From a checkpoint of a small transformer trained on Wikipedia.
Size: width 320, 5 heads of 32, vocabulary 4528.
Architecture: LayerNorm before and after each block, rotary positions, no biases in attention or MLP, gated attention, skips across layers, capped logits.
Training: a variant of Adam for these matrices, 525M tokens, 4006 steps.
Each number is 500 + 25 x the weight over its row's rms, rounded and kept within 0 to 999. Layers, rows and columns count from 0. Numbers have three digits each. The size before them is the row's rms in percent of the matrix's.

# up: layer 4 MLP up, 832x320, rms 0.045, rows 677-687, columns 0-79
# down: layer 4 MLP down (transposed), 832x320, rms 0.0424, rows 677-687, columns 0-79
# gate: layer 4 MLP gate, 832x320, rms 0.0452, rows 678-688, columns 0-79
up677 098:516520562518446521519482470502484530521516498462498505475514508515506500505537476489479491521527499525457488508547522486512496506441534490502485507492489474509471488472488542455505511469513520503522519523438496515504537540489507545527551553
down677 102:502476525473494505523508478520509486462477506472471499465491501519517477499539517466524513490506496511450511539496480500479488495458472532478492548538553489492490524504494484526549530450497467483524521520505471531513503502474522487456511504
gate678 108:480487473469540503530504491536470450489493533459520503492555472542493502494519530512514523517512544456527505496491502480515540453536489489512500535549498509502516524443521488504429498504512498519494508508504517530503483484519471482498460515
up678 100:507496494541500513506501501507500497461581506509461476482486497507509518498497477541498485490505434526564481521509516466490429542504492494478517491526449466457524499480502497500493511485499495524497509482532520483473499499480474448485544503
down678 099:501499510580514530482461499482492471486488511506495545527469514497482477524485458498520519496504505511496505533487528493492498473488504508507443501479535517496508492511469496449505484485580511498543513544481490519494564554528472529527465458
gate679 099:531514517522522457505469483479551513512473511509527465505505530527495521503451503496522504460480534541518475521485446462478499494455500468516479508482508489494474512517470524508550459538507522495505551495469519538478519516443513493507521531
up679 092:520480504519499490508469548503492501532449525567465525482520475536504530495498494509505503535504473513486488516485481516495520526510501494494492491493472528481525478535465491528496494513485491486527506488497484488494480498505511493508482499
down679 095:508521514549512514539547461554515466499518509456489497513496491476533452536488509467493458535480465512481483467515521545496511478473491478471512525500519450487492481486545538438488495490514504514448469488503486536482483483501490514543470517
gate680 110:481524575453488530533509516512524475516495500447573489497508501470493508476536502491502469520501522516487459533503456514512508521525532497477520511490547496534428461493486475495535505505489506482485467522453537542549508498489454485479484525
up680 103:514506546511479535465491503510520462514471500482507521517459512487480522501495448534472507539488509512490457535474496552473459496554570543501494501469465482515514491475495483494517503510497483504536524474482506480495474518499485519547498496
down680 107:503514526505458493482541491465500468491492491485481515495515520477525470521458502518497471500522532501519475523507534488525462474482479485489523484517480495516472503547522484489536466485487527520517509543489483507497490534482490505528500464
gate681 092:489500494532501523503487490496515487512540494471523521528461498487554467537507499473513511509506474527470492489512481509498495514508502480525516499518511517484453496454507536491553459475503471456454501480483507488499473487512535453473525459
up681 087:484487498492531525490463497477537523469451520504534502485497469502484516457479509488463505526498489520542493509492493459487494495503485514516470469475537543517505486501481474462493486511480506519494473527486468475555499509501486466489465484
down681 094:499482475488562524513501476476502492512507508488504513551485485476502478464510485555514528522512441486528520462461525454475470508501503537504495504495497477498505532509417474446515463470501461488488498455513468474557492498550468479512488494
gate682 103:491488491531557545482495479480482514537484522485477511498465488508489516493508498449510494478549493510527469482523476515532531456498517487469516522492484478491514489506453462503515478502552474511524522471477521461474510482543467532477515504
up682 100:521503485496488499476479471532489500485442511504514499489473495492495508537536502498528491497499505513467523503519522508514525492480452475483483481498488533514504532514464523516483498521494490507485487493477440504496484463492476482472488502
down682 103:500453477532489489528484505497565507486479499462524517513503527485481527507469535438516518511491461514513482498476490492498500510492540496495468493499532537508505572509514491510475516500457502480524501466507483500507487495518520541435480526
gate683 098:484518520529544498520522466472468529460511499473530453489503521480514509492479539535491463505494483552498440522495481477525482507496507517509513471453504443523481512494463525467515452518512479525508505493507510460517464468577459488498498462
up683 101:511497503520500571488469499508495519503487476502482466495495504508505505472519497467491496514507490537494485453497513509504502484463520490526537500481495511485523456482527485446506499499461519509426516512470461534527491500531521499488537466
down683 096:487530477521480545513495499493475543480518457486488510461472512492488498467517501499487456500537503499491497527477463503513510465487480491500533498482552493509455500478497516459518479513472485493487484442542470472478507541493464524506518522
gate684 098:418501554454471512541493473498525496507491481479512465492452482498512505530441477512491488511521493519488485509508507526502558492512493503526482456516531497506476525485539497525517508526512540503461456486541490472533532516498479488532501519
up684 101:453464529484529519516494527472478493500484492491472505517499564495499486517471453500463470481496526487459518529497498474459503506501498534523514483531521513593480460525473486512508476528485501535511485491459519495522478486464528496521501525
down684 106:520492471535515545479505499504500487559474500476500528551532525521517468461512475470500514522520474506515472476492542473457509514498464490508470512512507492506461540536525498481487491533474481522485491520499519493492492510532501487511472499
gate685 096:524541476533500502516514507520538512517498515530526513557508488514512519503496496520498519492493478502472483488517513425528511497506515533520509428525510504515532445523493499491526485449511499502503514547435532492481493521517497509482490477
up685 095:528523503471514467454517541458514501481534531528493477506497504530518518489495489482485491478471521510469502528513478479526523474541474536527504483484498499512523501500453473511505521502525498472509511519531501534498533474481489518532468504
down685 088:508511495473502486591477506504502525501515530475518499466521538492511506492500538501486444481512527528467484510479507512521477481483517491457460504480471537531477475502529539544491469507508534477528515506531515499465468555459528469522524503
gate686 101:479481498492490490482487486490511530518503502476458551514455494481489477515532463519515470510471499492470515500508487472508511571487504480501511491511521463528510530465524501479500492503480464509479503522498491482505515506491512498507467495
up686 104:524491540494550482519559541504495495465510493526496535461507544459547506536457507466545522489479501535497476486479518506496488498496520489485509517485515523474465475527475478542513499481489546453524489480524502480498509483524521494520484477
down686 107:492513514516521531513513458502532502456495492473501516535513459502493459489545534503527540550483478517468537552489466464522520507476508508522513513522556532462443512504524465480515468535530439503512484544489475495543510512486532502560477498
gate687 103:477490465559494456506457470502463537496496484488451514478494500492515470506505477516491513494505508525497497478550470519457528497457517494541536503485474500486542542440430500482484507517484514545495518487482454512505505472529505493473482494
up687 098:487507480510485513505549568489501528465497488481446502509503498486476504513504509572488548556483532510541504493490535513501541513536491520504486537454486508521469486460508537434499500510483548528470513518511513467512517517488539518502506469
down687 098:510520472516516519486434521491511530478522516508501501505548507481489479516527499494509531552501496473499562485468526501470488475505468530467512459506520515444527531496494476512544504472528553446518522523525489490517521491471468485514534520
gate688 110:464497503530532525479484510503428500484499481502469507510539483527507538487522533517465474495530519533484516527459502478550468504487494490468519512504477509512483506463521475444482494491510549535453487518507509512464490460520506510533486516